From a checkpoint of a small transformer trained on Wikipedia.
Size: width 256, vocabulary 2048, 9.38M parameters.
Architecture: rotary positions, no biases in attention or MLP.
Training: a variant of SOAP for these matrices, 4438 steps.
Each number is 50 + 12 x the weight over the matrix's rms, rounded and kept within 0 to 99. Layers, rows and columns count from 0.

# layer 7 attention value, 128x256, rms 0.145, rows 51-76, columns 0-127
38 50 40 45 59 56 58 52 34 38 38 73 57 58 54 28 56 31 48 33 53 53 53 54 53 55 61 44 43 35 42 43 32 56 49 38 36 48 59 39 41 60 58 51 32 47 46 36 49 50 52 57 56 51 64 42 50 47 43 35 51 53 39 44 53 56 61 45 41 40 49 23 49 28 54 50 51 38 51 50 41 57 71 48 67 39 33 49 58 61 44 68 41 57 66 53 64 45 63 57 23 38 42 57 41 60 59 55 63 60 50 57 31 50 75 30 50 60 80 48 52 72 41 46 65 52 66 63
50 63 50 30 30 56 42 57 55 52 42 35 37 44 44 33 99 51 81 48 44 23 66 45 21 48 52 49 77 26 42 53 46 52 62 69 47 60 58 54 42 18 52 65 78 50 63 62 41 30 50 41 60 57 29 38 57 45 45 53 59 71 44 48 41 63 63 60 41 53 34 45 55 46 69 48 64 54 74 38 49 57 34 70 26 27 31 67 35 44 66 45 52 41 36 66 81 53 43 35 53 60 50 55 52 50 30 56 60 43 83 36 51 39 59 39 56 52 52 51 62 35 29 68 40 38 28 60
59 32 51 45 55 45 69 44 54 34 37 52 47 18 39 65 19 51 62 50 19 51 51 49 45 33 45 49 47 54 65 35 52 53 61 23 45 46 54 40 46 56 41 41 43 32 26 30 72 58 34 27 64 41 38 32 35 44 50 49 26 56 53 63 58 59 54 33 63 40 63 57 72 36 36 54 51 62 49 06 82 76 55 45 72 42 63 40 75 39 63 52 53 38 45 45 57 35 58 41 57 35 59 50 50 71 65 42 23 49 54 29 40 48 46 30 77 38 51 41 65 56 59 51 42 64 47 33
34 56 46 42 55 47 45 46 67 34 56 29 61 40 54 60 52 47 53 37 32 58 52 46 41 48 46 38 50 21 58 53 47 40 56 28 46 42 51 27 39 53 53 51 49 77 40 60 44 43 56 64 36 71 56 46 45 20 53 30 54 32 49 65 34 43 38 35 50 51 51 77 56 17 78 54 37 33 51 38 52 53 64 51 53 56 71 67 46 58 48 41 43 39 36 44 62 49 57 71 50 46 68 45 55 37 62 51 70 52 56 57 57 32 61 54 38 58 51 55 49 48 55 40 77 49 46 24
45 52 26 46 25 43 60 56 58 55 73 39 65 51 54 30 53 48 63 60 49 58 48 62 26 45 57 56 32 59 62 24 54 43 31 63 42 42 67 19 63 42 50 43 89 60 77 58 42 42 47 52 56 66 41 63 57 45 81 44 45 78 19 69 42 58 36 49 58 53 37 65 65 28 59 30 47 18 67 49 31 44 55 40 77 38 40 44 25 66 40 53 49 59 69 78 36 67 43 63 79 52 45 53 31 23 60 48 45 42 74 45 43 58 52 49 58 21 75 34 58 46 40 24 34 36 30 42
52 44 57 70 45 70 60 49 62 76 60 55 73 30 51 30 45 67 60 33 38 56 63 40 47 31 17 40 55 53 32 47 45 61 29 48 38 63 41 36 52 49 63 23 42 78 39 40 47 41 60 30 52 55 34 30 50 66 60 67 49 51 55 57 55 50 54 47 51 42 50 35 67 45 39 68 44 53 50 23 65 50 44 67 48 61 62 09 58 53 48 54 52 63 57 47 58 62 58 20 37 47 53 41 51 57 41 30 29 38 63 53 43 62 36 51 68 53 31 31 56 46 27 39 50 65 23 22
49 61 43 73 33 67 47 53 63 60 48 53 35 84 58 28 52 48 53 35 63 68 30 41 50 67 49 54 35 58 57 34 47 41 63 47 46 33 49 55 51 55 47 39 56 42 50 41 55 33 33 57 34 68 75 43 45 62 53 59 54 52 52 27 63 84 50 55 49 46 79 41 48 63 42 45 39 53 63 61 45 51 60 61 63 49 30 56 27 83 34 70 61 62 88 52 40 58 45 48 25 17 48 67 46 51 65 65 32 68 50 21 61 33 39 58 61 45 51 48 64 57 38 38 50 98 35 50
51 65 25 51 51 42 68 62 44 52 46 42 62 44 69 63 56 35 34 25 31 34 39 86 41 83 77 80 33 42 49 51 49 47 55 40 43 56 56 54 62 67 76 53 77 57 17 38 69 19 56 18 53 48 42 34 44 64 44 43 66 59 57 73 78 50 57 63 48 39 51 48 41 72 37 48 51 64 61 28 55 36 36 57 69 71 46 52 60 48 74 49 45 56 54 31 49 25 43 39 41 35 21 55 48 44 44 65 28 34 59 51 49 53 33 50 53 53 46 61 76 64 66 65 76 55 57 53
46 57 74 14 41 25 58 44 56 49 50 46 24 46 53 52 60 47 63 52 66 53 41 48 55 60 49 41 47 26 51 58 62 37 53 50 40 35 62 59 41 64 43 74 51 37 53 51 44 46 50 41 31 65 66 42 40 47 55 24 54 44 68 49 51 54 52 58 70 63 37 32 48 60 32 45 61 51 48 60 68 68 53 29 65 37 14 32 66 56 46 29 36 66 74 46 51 41 23 28 29 58 56 65 54 49 71 50 32 62 41 32 46 48 68 43 47 50 49 28 68 49 51 58 69 26 54 43
52 44 31 63 54 55 52 35 46 47 39 54 29 57 65 53 55 56 32 26 52 38 59 56 72 72 56 29 44 63 30 35 30 50 40 49 46 37 30 67 39 53 44 62 47 49 52 62 70 27 37 43 37 62 48 57 61 61 56 31 41 76 54 26 57 47 64 52 59 33 56 48 80 50 45 67 39 56 52 54 23 58 35 63 53 58 43 45 61 48 70 63 55 51 58 66 48 53 40 63 45 58 49 62 39 59 48 57 64 49 57 62 32 52 60 47 50 43 55 21 67 67 68 70 54 49 33 59
46 45 73 59 65 40 36 61 61 58 49 41 63 61 71 48 63 52 54 48 47 50 46 68 60 66 42 54 66 55 33 57 57 35 45 43 44 52 34 53 45 49 45 54 56 42 31 69 60 41 33 59 41 88 57 35 61 47 49 43 30 58 51 37 58 43 45 63 51 47 54 54 64 50 50 41 50 54 67 65 66 35 48 46 51 37 67 62 49 61 74 75 68 32 54 63 51 53 54 57 16 52 57 54 34 58 38 22 34 50 45 58 32 72 46 38 52 33 50 45 43 48 24 48 58 59 69 48
32 67 55 60 33 62 64 65 42 42 60 39 52 32 36 38 57 50 46 48 44 54 36 41 33 62 56 58 45 45 43 54 51 60 72 45 63 39 62 55 44 40 47 27 41 47 51 24 49 59 50 51 80 46 50 47 35 34 73 39 69 50 58 29 44 53 53 60 48 69 47 63 65 58 39 32 58 40 55 57 57 36 59 33 48 38 27 49 66 73 62 42 53 59 65 41 62 48 45 52 58 57 47 47 53 51 54 55 50 35 50 55 20 53 44 79 49 65 55 69 46 32 68 46 46 60 52 32
50 67 71 46 52 37 48 34 23 53 41 68 61 77 58 55 63 63 44 32 47 56 35 68 45 57 81 57 55 65 62 71 54 46 38 37 32 53 63 41 32 40 56 60 77 21 36 54 63 48 51 27 51 50 65 31 63 35 44 44 83 44 62 46 41 71 41 40 35 63 51 53 51 64 40 39 54 28 62 58 38 50 51 48 28 46 43 44 59 69 63 51 57 56 61 62 43 59 39 32 54 42 31 42 45 42 30 24 42 12 26 50 64 44 64 66 57 56 44 32 32 51 79 39 39 48 45 56
60 53 50 50 45 59 51 55 51 46 60 37 49 61 61 44 75 63 61 45 48 53 54 50 51 75 61 69 32 48 45 54 52 55 45 51 48 53 42 28 43 54 53 51 51 46 63 39 35 79 58 34 69 68 83 60 56 16 59 50 44 53 41 38 51 31 54 56 38 43 57 46 44 44 59 64 47 46 50 52 76 56 49 52 44 62 53 46 43 53 51 34 40 68 43 43 65 55 64 41 30 52 58 68 67 61 39 41 61 60 37 40 42 50 41 43 26 45 52 53 38 37 51 53 60 53 28 73
52 40 50 48 48 40 66 38 55 41 64 57 61 59 43 53 46 61 40 64 63 51 52 48 60 46 49 46 43 45 38 39 57 52 75 62 33 43 51 42 45 40 47 43 33 58 51 44 61 53 36 48 67 37 44 60 59 38 60 67 46 28 38 49 58 53 40 70 54 49 40 59 52 60 55 51 52 48 59 65 54 48 46 50 62 52 52 40 66 49 61 52 43 72 47 65 56 51 54 55 65 60 54 57 55 43 41 47 36 53 39 59 40 72 57 43 63 56 77 40 48 41 60 47 45 52 54 50
64 61 41 58 51 40 57 56 64 37 40 49 58 60 63 51 62 65 45 70 34 41 45 62 49 60 60 17 61 40 60 53 51 72 39 44 56 57 44 45 34 40 66 42 43 35 33 47 64 33 41 55 38 61 42 47 43 39 49 51 41 54 56 60 33 52 39 55 34 45 40 60 59 37 67 41 55 84 52 64 64 26 41 50 45 51 47 41 67 41 46 44 54 50 55 48 36 55 39 51 54 75 60 49 57 52 34 53 55 41 41 57 35 52 36 53 40 48 63 47 59 55 61 69 22 47 45 63
66 66 63 32 68 55 63 48 62 52 59 68 57 26 58 47 58 27 47 41 56 41 54 63 63 35 62 31 64 33 39 69 62 54 38 43 30 62 66 41 66 52 54 69 47 40 69 49 54 68 70 54 39 76 37 57 44 60 43 41 52 49 52 51 42 50 47 33 63 55 71 70 39 61 44 48 70 41 53 44 44 36 37 60 73 66 29 59 44 59 34 33 57 63 45 32 54 46 60 62 44 41 43 48 59 70 45 49 47 39 55 28 54 42 44 61 57 50 49 45 39 48 60 58 65 49 35 56
59 54 44 50 41 62 53 51 44 54 76 39 59 51 53 53 50 47 60 51 41 46 19 39 54 35 54 48 29 64 47 52 19 67 65 49 53 39 65 42 63 44 41 60 40 60 52 52 18 64 58 64 27 41 38 56 65 63 46 36 66 56 59 45 34 47 64 52 70 36 50 36 43 51 79 56 36 58 53 49 45 44 55 23 74 42 51 56 53 26 66 41 62 76 40 54 45 52 45 33 66 54 53 53 73 43 55 70 48 51 46 52 57 54 56 61 54 30 29 41 54 54 45 44 56 39 36 53
52 24 55 59 23 56 40 52 65 22 44 51 41 53 62 74 78 45 53 47 43 69 62 55 43 61 46 34 49 42 59 68 57 52 51 45 58 46 54 37 55 53 57 58 51 49 45 32 39 61 69 58 33 46 49 68 52 34 73 65 67 37 59 15 42 32 36 47 60 54 49 38 54 57 49 42 33 67 65 52 42 62 69 52 49 55 49 52 55 36 32 65 41 23 57 48 48 46 81 48 52 44 55 29 47 56 40 51 49 53 41 54 31 47 32 54 45 52 53 26 56 60 45 42 48 65 56 44
25 62 33 42 26 56 43 52 23 55 51 46 56 24 39 32 58 37 58 33 57 45 56 33 69 37 57 59 53 42 42 52 40 55 45 57 45 40 50 51 55 53 55 29 46 59 45 38 47 59 42 73 63 47 50 45 55 27 31 40 61 58 67 46 59 60 61 59 40 31 43 60 51 64 45 59 39 48 49 82 50 44 46 46 42 34 52 41 51 44 46 52 52 37 29 42 18 61 41 37 40 64 44 38 64 72 61 61 57 71 38 56 68 58 49 64 56 49 75 57 55 44 53 59 49 46 64 40
57 53 44 61 48 48 40 42 46 22 61 42 57 55 42 59 68 80 47 49 44 65 51 32 26 67 67 69 39 59 48 45 45 36 38 56 25 63 45 38 52 45 58 48 49 20 45 61 63 36 51 44 47 56 39 42 36 47 55 71 46 63 52 58 62 48 44 65 42 43 39 56 69 50 45 48 69 39 50 52 63 49 60 66 48 42 51 28 36 63 53 58 55 53 35 47 57 43 40 56 69 60 32 67 61 35 51 51 51 44 40 71 61 58 41 35 43 52 47 43 55 53 45 33 73 57 36 43
42 55 46 38 40 54 45 36 39 67 49 17 69 57 39 39 73 58 67 53 40 74 38 39 47 55 63 56 57 78 60 51 31 32 44 54 51 65 42 56 24 45 49 58 33 53 31 62 36 47 40 72 68 49 56 46 66 47 60 56 26 59 47 51 42 35 52 56 67 43 53 55 43 79 42 51 50 56 41 43 47 43 57 37 67 56 47 53 42 64 54 47 29 67 45 56 56 45 60 32 65 63 55 18 50 70 22 62 35 56 57 58 58 51 62 31 31 46 67 51 51 52 54 66 39 54 44 70
33 36 48 65 55 48 43 47 58 49 80 71 67 59 45 48 58 49 42 25 39 53 41 60 42 35 22 52 45 41 32 58 59 55 48 57 46 42 60 54 65 44 58 50 56 59 50 49 52 70 65 29 60 49 41 44 43 63 42 43 63 42 55 68 54 30 41 26 47 59 61 58 53 69 59 51 45 50 54 52 46 38 54 47 34 61 13 46 60 20 26 63 52 76 59 42 39 48 40 33 53 38 29 53 68 45 47 43 70 57 65 68 48 72 46 48 44 48 31 49 39 55 55 62 50 63 42 56
48 47 62 31 50 50 54 33 45 56 34 56 60 80 42 29 45 58 47 53 59 40 43 58 69 59 50 59 47 51 49 31 43 61 39 66 47 39 51 51 39 49 44 59 46 48 51 48 36 60 48 22 57 46 35 50 49 40 53 40 41 49 40 36 50 50 55 52 46 73 59 45 57 46 44 59 59 48 36 43 44 47 36 62 65 34 47 55 52 34 47 53 46 35 44 47 55 59 56 58 37 50 31 37 62 67 44 50 27 51 48 78 43 58 55 52 52 76 47 21 37 59 52 53 54 39 57 60
53 39 53 58 63 53 45 44 66 81 38 42 53 56 65 40 52 48 74 26 61 57 55 32 54 46 38 38 39 63 34 50 32 63 69 43 50 53 77 42 68 63 48 44 61 38 63 56 56 51 35 58 65 55 47 47 59 53 50 47 65 29 48 51 44 66 50 61 64 39 40 63 43 60 76 43 53 62 64 63 61 50 58 56 45 58 59 33 45 52 33 32 50 71 63 47 39 35 60 48 47 60 84 73 49 55 59 33 43 26 47 68 53 55 54 32 51 44 57 38 61 63 50 63 61 65 35 40
63 59 44 73 50 45 52 45 36 46 41 47 43 56 60 53 41 51 57 49 33 47 57 40 49 49 69 57 54 62 50 64 39 40 61 53 39 48 60 16 37 42 47 39 60 46 45 65 45 47 49 41 77 62 46 57 82 57 46 50 56 58 51 49 78 35 41 52 54 44 43 65 46 66 53 61 57 57 44 69 46 57 43 48 33 48 64 60 61 34 43 66 48 69 48 53 44 57 46 57 53 42 44 58 42 44 71 58 45 45 37 44 58 50 37 61 74 47 41 47 40 53 62 53 57 65 58 51